Part of a small language model's weights: width 96, RMSNorm before each block.
Each number is 128 + 24 x the weight over its row's rms, rounded and kept within 0 to 255. Layers, rows and columns count from 0. The size above them is the row's rms in percent of the matrix's.

# layer 11 MLP gate, 192x96, rms 0.101, rows 158-181, columns 0-95
size [ 95  97  94 109 110  98 104  99  96 105 101  95 101 104  97 103  92 101  99 102 103  97  89  98]
[[156 142 122 130 103 132 124 148  66 114  82 150 153 145 101  92  83 128 125  97  84 116 111 124 116 112 101 144 139 121 104 132 160 220 156 131 156 123 126 134 118 119 150 110 158 139 105 102 130 148 116 122 135 114 130 137 143 145  81 102 124  77  97  94 158 141  96 163 139 166  98 141 152 103 130 123 105 154 128 134 127 127 153 121 136 125 153 135 123  98 153 124 110 103 127 144]
 [139 143 168 140 136 111 126 110  99  88 149  94 128 138 114  90 133 118 118 116 172 110 135 172 114 157 153 161 115 142 101 118 133 146 179  79 160 122 143 118 122 117 118 151 129 141  94 108  96 117 127 139 158 157 168 138 128 132 137  84  92  96 146  90 135  64 158 134 124 127 135 128 108 118 133 144 148 112 128 139 156  71 147 119 134 114 107 167 133 102 157 153 172 122 149 129]
 [130 114 177 128 121 166 155 159 107 114 147 123  95 151 108 115 127 122 111 120 130 150 133 143 128 159 152 173 133 125 139 127 164  98 153 136 114 168 102 121 117 128 124 108 150 158 152 136 142 176  67  99 101 112  78 105 101 111 115 160 101 162 140  90 142  83 133 114 159 136 150 136 135 130 112  92 114 119 161 119 104 149 116 128 111 135 114  80 143 123 199 132 137 148 130 133]
 [ 97 101 158 140 109 116 141 117 139 155 158  98 129 111 133 121 126  66 124 125 169 112 109 183 123 133  92  78 172 145 132 142 110 129 129 134  90 132 149  98 164 137 134 140 138 124 107 151  79  73 140 148 124 128 136  91 156 133 152 159 107 112 147 129 107 161 145 142 122 117  78 113 133 149 152 107 136 126 148 122 121 137 124 112  92 142 100  82 148  94 140 150 101 119 166 155]
 [129 123 114 100 117 108 131 127 129 155 175 149 132 148 160 159  85 147 124  67  98 125 114 138 130 102 137 135 114 143 111  88 135 143 140 120 110 154 124 123 154 110 143 105 100 127 106 149  79 148 104 107 128 166 167 157 153 172 117 163 150 167 108 158 138 157 113  89 145 107 171 121 146 134 141 133  87 144 126 159 103 136 111 108 122 168 137 135 147 133 175  95  94 151 127 102]
 [127 129 149 161 165 114 138 139 144 127 137 155 146  96 134  90 153 115 102 181 106 123 172 133 124 130 110 122 147 123  80 112 112  97 135 111  80 135 112  73 185 163 118 137 104 135 115 155 147 132 139 105 125 110 134 120 162 160 126 140 143  77 138 118 104 149  66 120 163 114 126 152 135 131 150 125 103  92 110 160 150 147 105 115 126 112 119 157 138 151  98 145 131 156 168 133]
 [118 148 103 142 105  39 133 159 121 137  95 115 149 157 122 174 148 156 116 145 144  99  96 138 193 124 166 131 142 112 173 177 104 132 150 141 103 102 114 174 142 132 152 154 136 116 126 152 137 116  92 116 139 104 148 110 114 159 143 112 143 119 134 127 111 134 136 154 140 121 145 119 135 128 145 120 110  84 146 125 112  84  91 111 123 133 136 111 157 132 113 157  83 117 141 134]
 [114  91  91 130 137 123 115 127 161 160 134 121 151 128 110 109 111 163  73 144 123 153  97 116 138 119 134 149 149 120 129  90 117 134 118  99 151 128 150 110 148 173 100 106 100 144 117 132 121 182 141 167 135  84 119 169 136 121 119 121  86 122 139 126  75 135 149  70 144 117 116 121  87 127  84 159 111 156 136 150  99 116 129 100 132 138 107 142 150 161 140 171 140  95 156 132]
 [118 116 130  93 102 122 139 121 126 166 112 119 165 125  85 140 102 121 158 149 117 127 134 133 118  69 150 149 156 143 126 132 116 158 178  97 152 123 155 109 170 109 100 134 109 148 115 106 124 151 110  93 159 112 137 124 133 174 190  80 114 153 138 118 117 114 121 104 124 150  83  95 134 118 147 135 112 119 128 148 104 101 119 127 121  94  76  82 142 139 121 165 118 105 108 100]
 [126 158  99 140 144 146 119 121 131 122 166 107 117 130 143 132 151 148 118 114 173 150 156 109 137 119 117 163 125  87 102  71 117  99 153 114 142 173 103 103 124 118 128 136  79 118 109 136 126 211 126 133 148 111 113 104 161 166 122 128 128 108 154 133 125 137 139 104 127 155 138 108 118 139 131  89 195 128 110 139 109 156 152  63 104 128 124 134 142  93 115 137 143 103 131 117]
 [114 147 107 125 115 103 140 153 123 127 145 113 143 145 162 164 148 127  89 130 139 127 163 137 171 106 137  91 135 125 148 129 127 101 134 119 136 116 126 123 135 127 151 152 100 108  70 163 161 110 127 152 117 102 120 121  99 148 121 142 109 113  73  63  98 140 122 100 148 111 144 113  98 103 124 118 187 148 123 130 113 114 101 148 152 187  87 104 134 173 145 145 117 160 163 134]
 [128 114 123 155 161 152 125 156 148 133 144 117 122 113 116 142 111 128 115 128 138 159 135 152 150 138 149 150 120 163 158 106 164  86 140 126 106 126 128 106 133 140  88 112  92 135 151 120 180 109 112 112 109 178 132 153  87 133  99 137 113  80 157 107 173 168 128 145 112 134  96 138 113 122  52  93  96 159 122 112 126 170 145  90 111 152 137 128 121 169 137 140 128 159 111 122]
 [ 91 148  90 133 137 136 168 121 154 107 122 140 127 137 119  95 124  78 164 121 107  82 121 149 125 177 129 132 137 140 182 122 136 124  91 106 137 126 110 112 147 126 123  87 161 161 136 129  88 118 119 104 130 132 148 126 115 174 107  80 107  68 140 126 128 105 126  98 154 125 128 149 154 159 130 164 134 122 126 106 162 158 128 156 127 134 182 118 180 118 138 120 121 153 145 146]
 [147 138 125 163  95 115 123 137 137  70 140 162 102 138 119 129 114 137 165  78 154 148 161 113 120 159 138 118 167 138  96 100 120 129 148 121 121 100 143 101 117 146 113 168 164 131 141 123  81 146 167 131 179 103 150 137 120 147  97  83 139 189 112 130 154 111 109 126 155 140 125 109 150 103 148  98 118 150 131  85 113 155 126 149 122 116 184 108 105 128 134 139 103 117 135 129]
 [171  88  99 159  92 150 141 145 142 186 123 140 132 126 116 115 126 132 166 143 115 122 133 128 178 107 138 139 128 142 132 113 163 116 120 141  77 140  94 116 150 135 158 131 153 131  82 100 107 131  88 102 111 164 146 123 147 108 109 126 131 176 127 102 110 114 157  87 116 127 111 117 165 141 132  99 105 123 155 124 147 146 136 105 130 135 107 151 167 128 122 124  80 136 184  82]
 [141 120 139 177 115 146 108 135  85  99 116 147 106 104 130  93 168 153 132 187 124 136  99 141 128 157 147 116 106 129  82 130 149 104 172 138 120 156 127 103 124 144 154 127 135  98  84 119 115 122 159 142 170 111 123 120 131 138 155  88  87 124 129 131 119 129 114  82 105 136 116 183 168 106 108 154 159 129 150 131 142 104 115 110 114 130 111  98 153 163  89 131 136 130 142 175]
 [138 120  79 114  90 133  95 111 144 141 130  72  96 122 124 140 100 138 150 181  84 122 109 134 165 122 141 131 172 184 122 133 102 138 109 126 112 151 127  81 160 123  87 125  85 133 133  98  90 121 101 129 135 150 111 102 128 145 124 107  95 125 148 144 133 148  87 161 152 131 126  99 131 118 123 104 156 180 146  94 103 111 157 138 156 152 122 122 120 115 125 112  88 119 120 125]
 [114 133 111 111 127 161 115 138 168 112 108 140 140 162 151 143 165 164 153 156 108 177 147  84 129 125 130 114 140 136 115 119 123 104 122 151 112 150 153 128 150 149 101 161 125  98 149 138 123  99 130 157 110 122 129 112 109 115 146 137 112 127 145 179 134 133 149 208 131 155  83 103 126 148  95 162  84 137 129 147 135  97 142 164 124 121  87 147  91 110 151 169  89 137 126 113]
 [150 130 130 186 115 148 159 139 106 149 131 115 115 120 129 100 114 154 134 109 108 146 129 112 171 121 145 150 163 143 144 124 136 101 127 145 124 116 153 145 198  88 133 129 121 166 167 120 132 145 160 162 136 118 105 127 144 124 173 164 161 107 157 125 126 131 162 115 104 114 170 119 135 113 134 122 166 133 139 118 145 149 121 185  92 124 146 137 148 134 152 197 122  92 125  95]
 [120 131 115 193 124 119 137 156  81 119 110 124 158 145  93 124 118 118 123 122 101  93  86 128 160 112 140 169 140 138 141 107 144 133 194 108 103 117 131 114 121 105 111  85 134 104  95 149 129 163 106 108 101 130 143 142 115 100 111 101 153  94 154 120 170 171 114 128  99 163 127 123 131 123 125  94 133  97 121 149 111  97 149 137 107 154 163 131 154 100 168 126  96 119 158 108]
 [ 96 149 113 139 129 134 143 127 157 115 126 115 114 133 147 147 109 126 159 128 178 127  86 141  59 139 100 134 164 180 152 124 109 143 104 136  83 120  83 149 114 121 152 123 100 103 108 110  67 144  97 140 128 153 135 140 135 145  93 129 163 165 114 132 115 140 120 152 147 101 140 133 115 157 107 107  85 116  86 132 143 117 138 115  73 140 152 119 146 159 148 140 140 111 101 100]
 [115 156 141 108  92 179 145 126 105 158 172 130 193 108 118 113 163 152  95 126 125 160 167 109 110  96 122 124 119 122 153 105 100 157 125  86 127 111 129 111 125 119 131 152 132 142 122 130 124  92  92 137 111 106  90 130 153 164  90  92 133 109  88 133 140 137  80 160 139 108 126 130 148 128 141 138 129 156 134 129 118  83 144 146  66 142 128 125 111 111 123 145 152 128 166 158]
 [117 146 116 170  73 106 150 143 167 119 137 153 124  97 148 143 132 126 117 144  83 149 125 101 100  66 156 144 152 147 131 151 144 157 118 115 127 138 142 141 119 120 171 143 179 119 127 145 145 141 118 100 125 147 131 143 132 124  96 146 112 121 172 111 124 159  65 152  97 134  95 114 124 137 155 113 161 131 100 125 175 106 137 106 167 163 141  91 129 141 170 113 139 116 123 106]
 [172 114 117 144 114 114 185 100 176 146 118 113 159  96 165 149 128 142 163 104 125 155 133  92 105 112 155 138 113 119 112 119 135 113 130 174 119 123 128 138 146 162 132 141 125  99  78 147 103 119  98 118 110 105 164 100 105 132 171 145 135  86 165 144 131 105 102 111  89 141 115  78 113 121  87 141 149 109 152 141 150 145 116 133 114 136 172  95 138 139 116 117 118  92 149 109]]
# layer 11 MLP up, 192x96, rms 0.0991, rows 158-181, columns 0-95
size [ 87 105 104 102 108 106 102  96  94  96 105  87 104  99  99 105 101  90  98  94 104 103  95 107]
[[101 113 132  87 115 110 117 106 143 171 156  93  98 109 143 134 168 135 118 123 188 123 146 119 128 150 133 102 142 138 134 134 119 118 143 121 189 117 151 116 144 144 102  93 111 110  86 114 130 111 126 114 140 121 110 134 116 134 179 110 167  78 138 132  89 140 147 126 121 119 143 143 141 155 110  68 151  73 130 160 133 120 132 107 169 152 124 103 127 121 105 122 126 116 171 176]
 [113  92 163 139 100 110 122 145 126 130  81  98 102 120 132 111 137 161 128 108 137 180  76 131 174 101 135 123 106 162 102  98 116 116 169 114 123  85 121 131 121 119 153 116 112 137 100 141 155 109 145 113 159 177 144 145 148 148 134 104 106 108 136 102 125 135 123 152 150 177  83 145 106  89 142 112 133 145 101 148 132 152 121 158 119 130 136 105  93 101 135 178 134 163 162 126]
 [133 100 139 142 133 102 115 164 151 146 107 122 155  95 104  91 115 102 154 210 122 134 106 141 132 166 112 124 176 120 108 110 147 102 119 121 129 138 170 113 116 108  95 135  89  98 104 147 122 128 146 155 123 152 107 113  89 122 153 168 133 132 125 138 162 120 138 175 131 111 140 139 124 148  94 140 100 132 139 151 151 151 163 106 113 116 141 153 119 156  96 110 126  77 143 175]
 [ 91  94  92 144 123 162 120 128 122 112 126 131 138 150  88  98 134 152 116 135 108 166 150 132 136 131  79 131 126 181 148 165 130 129 137 151 132 101 124 146 144 175 132 145 151 106  83 184 102  96 147 122 131 112 127 128 128 112 135 157 127  83 134  98 136 171 136 142 111 165 129 108 126  88 155 116  88 140 107 142 145 133  79 127  87 138 140 135 148  99 170 156 120 112 159 109]
 [116 101 119 118 129 133 120 154 138 124 131 118 117 123 135 139 128 163 120 139 135  91 143 129  86 115 153 155 137 109  74 155 172 171 122  97 134 153 113 156  70 127 131 104 124 144 138 151 120 109  97  99 102 131 143  91 116 142  81 117 113 114 103 137 114  74 116 103 159 156 125 137 154 133 114 186 159 182 122 130 126 136 130 164 161 137 106 152 133 137 115 141 185 141 163 111]
 [ 86 115 177 138 107  99 126 135 114 140 113 104 152  81 146 132 126 181  97  95 139 166 101 113 122 108 118 144 111  75 121 140 137 149 163 145 114 167 148 147  95 166 124 158 121 133 115 162  97 129 122 142  88 103 125 176 120 114 110 148  77  96 110 109 149 119 176 146 136 101 107 143 139 122 145 118 151 120 167 142 130 111  98  86 104 116 117 158 124 120 136 124 102 129 110 127]
 [129 132 134 104  89 114 113 153 126 112 112 151 152 175 123  90 160 113 142 118 120 151 135  98 148  80 124 157  90 121 121 120 140 102 125 133 141 118  78 132 119 138 148 150 129 158  95 120 160 160 157 141 112 181 138 144 146 163 122  95 120  91 104  87 142 136 158 159 108 159 131 185 137 154 124  79 139 113 141 139 127 124 118 126 102 123 144 120 192 128 141 153  85 125 143 116]
 [134 136 110 145 108 127 140 126  64 111 119 148 115 130 105 109  86  67 126  97  82 115 134 121 147 143 138 113 108 131 111 142 128 129 136 152 137 124 125 122 101 143 148 139 120 120 173  93  91 122 154 164 143 102 107 117 101 134 121 139 131  89 115  67 197 158 141 123 119 106 132  91 153 157 132 168 119 122 159 112 121 114 167 127 133 170 129 146 145 120  99 166 132 141 134 168]
 [159 115 156 158 125 111 107 141  94  75 140 135  96 108 174 119 167 103 102 123 128 122 137 119 110 154 111 110 143 108 138 163 144 120 147 152 101 114 103 111  91 116  78  96 139 111 168 120 129 153 133 138 135 112 120 115 180 102 135 140 114  88 128 160 108 105 122 138 122 100 147 136  86 166 130 130 100 132 137 101 129 139 131 119 154 142 138 149  85 126 195 118 137 133 120 190]
 [134 103  75 133 134 107 135  73 140 148 133 117 117 100 124 131 103 103 166 139 130 141 130 117 119 151 142 160 136 103 152 109 100 132 125 131 121 146 154 153 148 145 128 159  89 153 133 132 141 143 101 132 143 140 126 177 121 134 109  76  95 137  91  65 117 116 153  85 110  88 123 137 110 114 126 111 167 101 120 121 110 153 148 116 150 148 129 191  72 119 121 155 113 120 156 101]
 [ 86  94 170 168 122 192 173 147 116 116 142 132 109 121 124 117  86 161  97 134 102 131 126 133 118 127 149 164 157 117 128 129 131 162 145 145 118  97 126 130  72 126  86 108 133  89 161  92 109 123 116 130 129 130 164 115 123 163 125  97 159 131 100 161 153 156 111 122 146 135 139 110  93 101 128 161  93 109 127 143 107 143 163 121 120 155 129 158 169 137 116 129 134  87 113 116]
 [124 121 114 136 111 126 125 176 143 138 147 131  88 136 152 155 127 118 147  93 146 153 146 156 182 125 102 108 144 120 136 108 171 146  95 137 122 160 100 123 156 119 100 140 125 136 142 132 139  99 170 119  99 154 134 171 113 120 146 179  98 111 169 100 119 138 111 148 120 158 144  92 117 169 126 122  88 136 131  98 144 134 103  96  72 186 133 153 127 150  96 148 110 145 112 127]
 [166 130 143 146  83 143 101 116 102 107 155 170 129 160 126 145 128 127 143 105 176 123 129 110 130 146 145 151 106 144 139 139  93  97 117 138 124 139 174  97 118 173 145 146 150 123 127  84 116 156 146 153 145 135 102 119 145 146 145 137 105 140  94 114 128 121 110 124 146 148 124 150 133 191 128 110 136 118 118 124 158  91 118 102 140 122  94 166 141  81 113 169 102  85 189 107]
 [154 114 158 114 143 123 180 164  35 129 102 132 126  92 127 135 141 114 101 107 127 151 146 142 122 146 120 154 116 143 108 169 157 117 107 104 144  91 144 112 121 124 108  88 110 105 184 142 163 150 131 139 111  97 147 111 139 122 130 134  98 124 149 163 112 146 161 141  75 161 138 152 114 166  92 111 126 110 147 142 128 127 118 112 106 118 104 109 130 144 132 115 138 117  90  99]
 [130 117 151 150 115 135 149 119 118 186 151 150 164 151 106 135  94 125 116 123 109 143 129 145 135 105 155 163 112 125 142 154  94 118 109 146 151 130 152 146 147 128 111 136 121 121  91 157 171 129 113 117 103 153 115 125 133 101 143 154 147  66 126 142 137 139 117 135 110 148 156  92  90 116 127 101  97 155 121 112  75 103 137 100 106 146 137 182 144  74 168 148 153 179 114 145]
 [104 111  83 118  96 130 123 104  97 138 139 124 126 128 110 123 112  85  85 103 134 105 133 119  97 113 118 133 131 139 131 161 121 126 135  93 153 138 132 167 153  93 124 108 135 105 137  98 157  94 150 167 141 155 155 110 124 103 148 118 142 166 137  98 118 163 175 117 117 118 107  74  82 165 128 102 145 117  81 145 134 165 137 163 168 138 106 132  94 106 169 143 152 147 155 125]
 [133  71 139 122 119 121 109 114 128 124 155 168  92 170 138 100 162 155 164 133 150 172 100 100 152 119  93 109 147 114  90 134 173 141 113 156 155 170 129 111 125 140 193 133 141  97 157 157 135 117 127 146 104 148 157 153 116  85 154 127 113 163  99 116  94 136 126 131 161 135 127 133 157 162 126 112 152 135 117 172 123 146 115 162 151 130 124 130 117 140  94 122 108 102 130 131]
 [130 118 104 106 126 150 102 106 184 145 173 141 139 136 119 115 143 125 137 149  88  91 104 128 132 148 159 157 144 130 167 139 118 119  87 132  82 182 131 101  73 165 170 151 112  81  74 127 137 120 118  96 112 139 145 118 121 138 116 130 157 141  90 128 133 109 116 121 156 123  99 171 135 106 120 101 126 132 134 108  81 110 148 125 120 124 101 148 120 138 101 141  97 154 157 136]
 [118 115 124 124 151 135 126 113 110 123 107 143 134 188 193 127 150 133 113 123 178 131 104 155 142 176  95 139 116 136 145 143 112 143 124  77 129 116 145 150  99 113 171 143 114 123 132 105 112 104 102 126 138 138 122 136 183 108 135 135 130 151 116 151 167 112 133 180 121 132 158 133 123 120 159 118  95 162 146 106 130 163 159 131 167 148 159 115 139 140 170  75 116 129  83 130]
 [152 149 169 162 112 122 102 147 137 169  75 137 154 128 143 109 175 134 106 147 128 143 118 154  99 135 102 133 153 130  83 117 134 181 152 118 161 168 146 127 130 105 153 153 152 113 146 141 103 146 181 146  98 110 102 100 103 117 161 144 171 121  95 137 129 124 137 161 164 107 146 148 132  97 131 157 111  85 134 125 148 119 121 120 141 126 167 126 118 127 101 117 166 131  97  97]
 [157 159 106 119  99 160 136 125 155 130 135 130 116 182 151 129 120 140 116 160 126 114 132 145 145 112 116 132 140 168 132 159 138 118 129 131 103 115 100 149 153 156  94 153  66 113 106 143 144 110 129 116 149 162 137  82 166  94 170 116 130 135 127  96 180  92 136 136 178 143 111  98 137 136 146 122  80 114 129 108 113  89 129 149  99 127 164  94 145 188 115 139 133 121 134 135]
 [141  95 141 147 152 172 174 139 185  95  94 158 109 148 119 120 145 123 114 141 101 169 130 106 159 116 118 131 122 149 131 197 129 104 113 123 145 137 133 153 103 190 117 143 120 158 138 166 110 166 125 122 123 133 130 163 118 145 114 104 122 180 118 143 149 161 136 117 163 140 146 104 105  95 112 151  91 145 121 126  93 121 137 122 174 122 117 142 106 134 150 102 148 148 151 126]
 [179  99 123  81 144 135  93 134 149 116 157 102 138 165 136 119  80 143 122 102 181 117 123 123 150 193 147 161 109 131 172  98 111  96 150 148 150 152 122 133 103  83  98 139  66 163 115 121 128 130 130 131 163 129 131 144 127 142 143 115 141 124  93 144 138 150 148 157 138 144 134 119  96 120 108  95 121 153 136 150  98 141  93 119 139 108 111 136 140 135  98 119 132  95 115 155]
 [125 142 130  89 143 118 178 125 125 137 139  87 137  97 117 137 119 115  99  66 109  97 106  82 112 162 105 128 133  86 101 125 110 123 108 172 133 149 148 126 135 118 180 135 103 105  96 159 112 138 134 117 137 139 139 121 119 154 102 148 104 130 119  87 107 108 107 107 141 124 115 139 123 105 102 118 135 115 105  94  95 122 114 123 110 136 185 116 125 135 136 133 162 186  65 106]]
# layer 11 MLP down (transposed), 192x96, rms 0.0915, rows 158-181, columns 0-95
size [ 87 104 100 112 106 107  93  98 100 100 107  90 100 101 103 102 100  94  93  97 106 102  97 108]
[[158 108 120 196 160 145 141  97 116 106 128 158 110 122 125  96  97 146 147 113 139 117 141 127 127 109  89 187 154 154 156 146 148 150 120 162 122 154 155 151 123 128 138 138 117 147 118  82  85 133 118 118 152 166 152 162 121 153  95 106 111 114 134 166 134 160 146  89 119 106 148 133  88 124 114 142 150 101 123 135 125 108 116 121  94 111 154 116  96 125 118 134  56 113 117 140]
 [158 132 113 121 169 123 159  98 156 113 126 113 159 114 147 140 164  87  89 136 120 122 129 134 111 134 119 146  95 107 131 140  97 118 131 128 127 154 136 146 153 170 142 164 138 122 102 121  81 123 168 148 114 128 141 130 103  91 131  85 100  99 152 136 149  90 145  90 123 114 162 118 110 129 155 152 163 119  98 142 161  88 124 146 127  75  93  61 144 128 157 137 113 152 117 119]
 [130 127 122 132 120  95 111 155 171 140 139  97 101 153 130 149 119 160  92 117 133 161  91  98 139 115 161 152 102 108 123 136 131 181 160  65 118  96  91 110 141 163 104 136 137 134 133 119 167  93 146 122 136 119  88  91 117 116 126 145  81 111 145 122 112 144 144 128 116 168 142  73 131 117 102 140 138 156 117 159 129 133 107 158 170 145 119 155  89 130 153 144 151 156 127 122]
 [148 138 128 130 139 141 141 126  99 151  81 119 106  84 125 141 142 125  78 123 118 146 127 131  95 141 143 182 159 126 132 113 144 143 145 165 174 123 141 150 109 147 110 142 179 184 144 115 119 114 134 160 115 105 130 130 122 164 149 137  94 123 149 129 104 139 144 148 169 133  72 119 108 146  89 118 150 173 115 179 167 144 152 108 155 125 142  96 117 100 149 134 160 146 135 143]
 [122 129 155 136 140 145 198  45 122 141 161 120 116 120 141 141 162 119 100 116 138 152 153 111 148 146 113 114 115 116 135 139  82 138 109 129 143 159 148 140 112 132  97 178 131 155 146 120 102 129 146 160 104 106 161 142 110 113 134 108  90 101 149 103  91 138  90 132 130 136 139 119 116 120 153  85 139 106 127 113 158 136 132 109 143 170 163 170 117 105 139 110 136 163  83 126]
 [115 140 127 153 112 107 170 169 130 129 105 106 130 124 128 150 152 148 162  98 154 119 105 131 147 120 140 116 101 158  99 115 110 132 127 141 138 128  95 117 157  94 142 146 169 118 124 131 106 106 103 135 131 115 130 145 134 129  93 116 131 127 174 139  36 127  86 140  83 116 122 116 132 123 137 160 109 171 149  98 132 135 104 163 134  72 127 169 153 136 157 155 110 148  91 102]
 [147 109 112 150 143 185 155 121 108  99 136 133 129  98 172 125 110 126 173 124 102 102 166 116 140 102 142 178 135 118 135 109  89 104 104  91 173 145 123 106 146 132 151 147 111 123 146 142 132 107 106 106 129 121 109  85 152 109 125 124 123 145  82 116 123 103  92  98 142 115 126 137 124  68  93 117 113 125 133  54 135 137 115 156 136 133 148 136 100 117 112  92 143 122  99 100]
 [136 140 151 139 133 135 181 104 120 126 133 142 140 152 162 140 156 138 116 128  94 101 113 145 110 180  92 119 104  95 148 102 156 159 112 193  74 119 134 125 118 115 122 109 133 125  81 133 113 168 118 142 116 136 127 153 134 110 100 125 150 140 175 144 122 140 125 116 130 122 135 118 158 124 151 114 140  96  92 151 120  94 174 106 127 147 113  73 159  74 155 132 116 123  98 111]
 [127 131 109 137 110 106 107 169 137 105 158 125 107 156 111 135 100 186 117  90  99 152 192 124 146 133 117 108 140 101 115 136 120 122 139 179 107 122 142  69 122 101 101  91 159 153 147 134 114 146 144 129  90 143  81  82 110 126  93 168 126 135 107 118 132 112 113 127 172 113 100 139 118 101 153 119 131 155 122 114 113 159 103  96 177 144 135 155 131 120 139 122 110 131 133 148]
 [170 150 104 113 143 135 144 161 126 102 110 131 103 136  75 131 184 106 116 126 137 120 108 140 145 154 124  85 117 129 141 139 105 157 132  93 114 143 136 111 138  92 135  91 141  94 123 130 151 132 123 111 132 111 128 119 147  95 101 165 156 157  93 106 136 144  93 128 126 118 154 142  85 129  82 138 101  78 151  50 139 128 171 114 131  87 120 149 108 145 131 113 109 122 147 144]
 [106 137 110 157 128 131 111 141 144 127 115 143 123 136 123 112  77  90  97 127  97 140  98 149 149 164 164 110 114 105 119 150 112 148 126 137 139 157  84 125 155 138 157 138 133 152  56 145 110 154  93 122 125 143 112 152 173 159 118 110 125 127 129  83  98 156 111 118 116 155 133 148 143  96 143 148 103 127  92 195 145  98 103 133  91 119 110 133 146 110 158 166 135 139 131  94]
 [133 123 122 124 103 132 133  74  99  85 128 141 145 132 124 159 160 149 116 141 130  88 133 117 103 109 117 120 115 114 125  86 123  89 116 105 128  94 168  99  98 155 126  78 182 105 120 131 122 127 154 124 106  95 127 143 116 126  87  64 139 129 102 157 125 170  99 112 103 114 158 171  83 124 126 140 139 124  98 135 160 142 112 160 121 106 119 115 161 180 146 125 127 128 124 127]
 [131 150 144 140 148 111 147 147 138 144 113 116 119 153 105 207 155 183 127 165 132 118 148  79  98 146 106 142 211 105 137 113 145 132 111 118 117 118 107 129 107 159 111 146 121 101 128 122 124  76 125 112 145 181 135 157 121 151 125 133 119 158 137  83 118 144 148 116 127 131 145 121 109 118 143 121 122 166 155 175 117 132 131  99 115 122 129 108 143 117 127 144 116 178 108 153]
 [110  88 118 146 122 143 137 146 103 140 145 167 139 119 129 119 122  77 152 167 149 153 146 126 121 108  86 131 132 118  94 154 112 125 167 157 128 141  95 127 111  99 139 132 119 136 187 150 111 118 113 114 125 103  94 145 164 148 113 116 171 109 108 115 118 110 161 163 118 172 123 139 140 159  90 137 145 119 152  99 114 173 150 103  90 155 119 171 119  95 125  85 121 146 164 104]
 [139  84 140 163 101 121 138 161 117 131 130 174  93 112 121 109  96 103 119 138 141 106 131 125 130 109 107  98 102 147  85 131 100 102 161 119 143 116 106 132  91 152 158 165 127 135 111 145  98 170 115 100 123 129  98 112 105 132 137 151 123 124  89 123 126 136 108 109 170 116 113 118 170 119 137  72 134 150 185 154 121 131  89 119 144  80 125 135 121  97 139  84 178 138 144 139]
 [108 159 112 144 104 103 130 144 120 105  76 107 102 141 137 120 144 117 121 165 101 144 100 113 128 124 153 141 127 162 116 167 150 152 137  88 125 153 127 105 140 118 116 133 139 124 106 124 175 112  98 161 132 133 108 153 145 160 132 100 107 113  75 143  73 105 108 145 159 121 150 136 120  89 120 106 147  60 107 151 127 159  82 127 101 127 137  91 154 163 118 133 125 166 153 143]
 [113 141 136 128 132 152  91 158 147 167 117  78  87  97 112  98 124 164 115 103 128 129 132  99 128  99 129 136 132 144  75 132 136 144 123  65 106 112 130 152 122 133 138  87 139 154 105 146 116 116  98  87 137 142 122 104 117 113 129 129 150 118 125 121 114 133 142 138 189 110 116 142 140 120 125 190 116 142 129  87  82  90  90  88 116 122 108 132 132 157  76 137 126 101 123 111]
 [132 116 113 164 182 131 111 151 119 140 145 167 116 173 183 140 143 192 120 170 151 154 109 104 123 135 102 131 148 122  95 116 101 148 112 156 112 110 134 115 162 129 184 139 136 117 146  93 104 129 157 144 113 151 104 125 123 127 154  90 167 129 108 128 126 134 128 129 142 125 111 134 128 126  88 146  90  72 126 153 111 155 129 164 132 170 143 126 111 152 149 105 122 128 154 160]
 [124 135 142 132 111 105 127 159 138 112 139 173 137  98 110  98 121  75 143 113 133 145 117 103  96  70 152 114 127 137  83  92  97 143 120 108 115 110 146 126 111 115 118 122 105 155 169 136 138 159 123  92 127 155 113  57 131 119 116 135 176 163 137 146 148 187 106 151 141 100 113 160 148 127 129 120 140 163 116  95 141  91  90 119 141 102 156 125  98 110 149 123 125 132 148 121]
 [106 114 183 156 139 143  98 105 131 149 122 101  94 154 110 180 164 106 127 110 155 135 161 122 150 124 123 126 156 122 178 151 110 154 111  97 128 113 147  96 153 121  88 120 115 127 123 138 157 110 174 114 141 124 151 174  86 151 113 126  85 159 134 159 124 158 122 114 111 107  91  95 131 110 134 153 137 130 123 168 117 129 136  60 120 149 133 145 139 157 106 130 134 145 117 161]
 [ 58 102 124 119 119 175 102 101 145 101 115 109 147 124 114 121  98 106 127 135 133 113 123 115 128 126 104 161 121 137 100 151 119 110 161 118 123 121  98 132 113 130 130 131 135 121 218 152 102 158  74 151 151 151 179 114 131 153 113 125 147 138 164 128 151 118 119 136 156 174 153 123 107 136 118 132 120 132 145 139 163 139 103 107 112 157  96 120 111 124 132  98 110 169  82 146]
 [ 95 130 129  81 104 100 148 116  95 156 139 162 140 146 140 152 121 101 158  99 150 102 133 121 149 120 122 111 107 150  97 145 134 114 120 140 131 108 180 133 152 163 127  98  94  94 112 116 102 135 117 134 104 137 117 166 135 196 194 125 101 123 137  88 154 176 102 118 158 127 140 125 131  89 137 126 102 173 115 139 120 107 129 124 148 125 120 174 122 122  95 147 131 133 161 129]
 [101 114  95 172 142 146 117 139 124 106  97 102 107 143 121  78 127 138 151 137 135 115 156 135 146 144 124 141 129 187 128 137 173 104 151 116 121 154 104 150  88  84 122 141  56 138 124 135 103  93 120 169  94 138 136 129 136 140 140  95 165 139  93 117 123 107 115  98 151 118 142 132 107 103 109  84 156 155 110 119  94 104 163 123 117 121 143 152 119  89 169 118 124 114 104 127]
 [ 91 153 150 130 161 109 170  89 125 116 146 117 171 172 118 147  72 102 134 118 147 121 144 106 120 109 142  94 115  87 131 125 136 132 127 167 149 138 129 140 132 104 155 123 128 135  98 104 102 127 160 137 135 141 164  73 117  78 128 130 135 175 140 105 130 123 128 126 111 109 127 155  71 121 103 111 137 116 154  99 159 121 118 161  97 125 117 186 145 102 109 113 126 162 109 144]]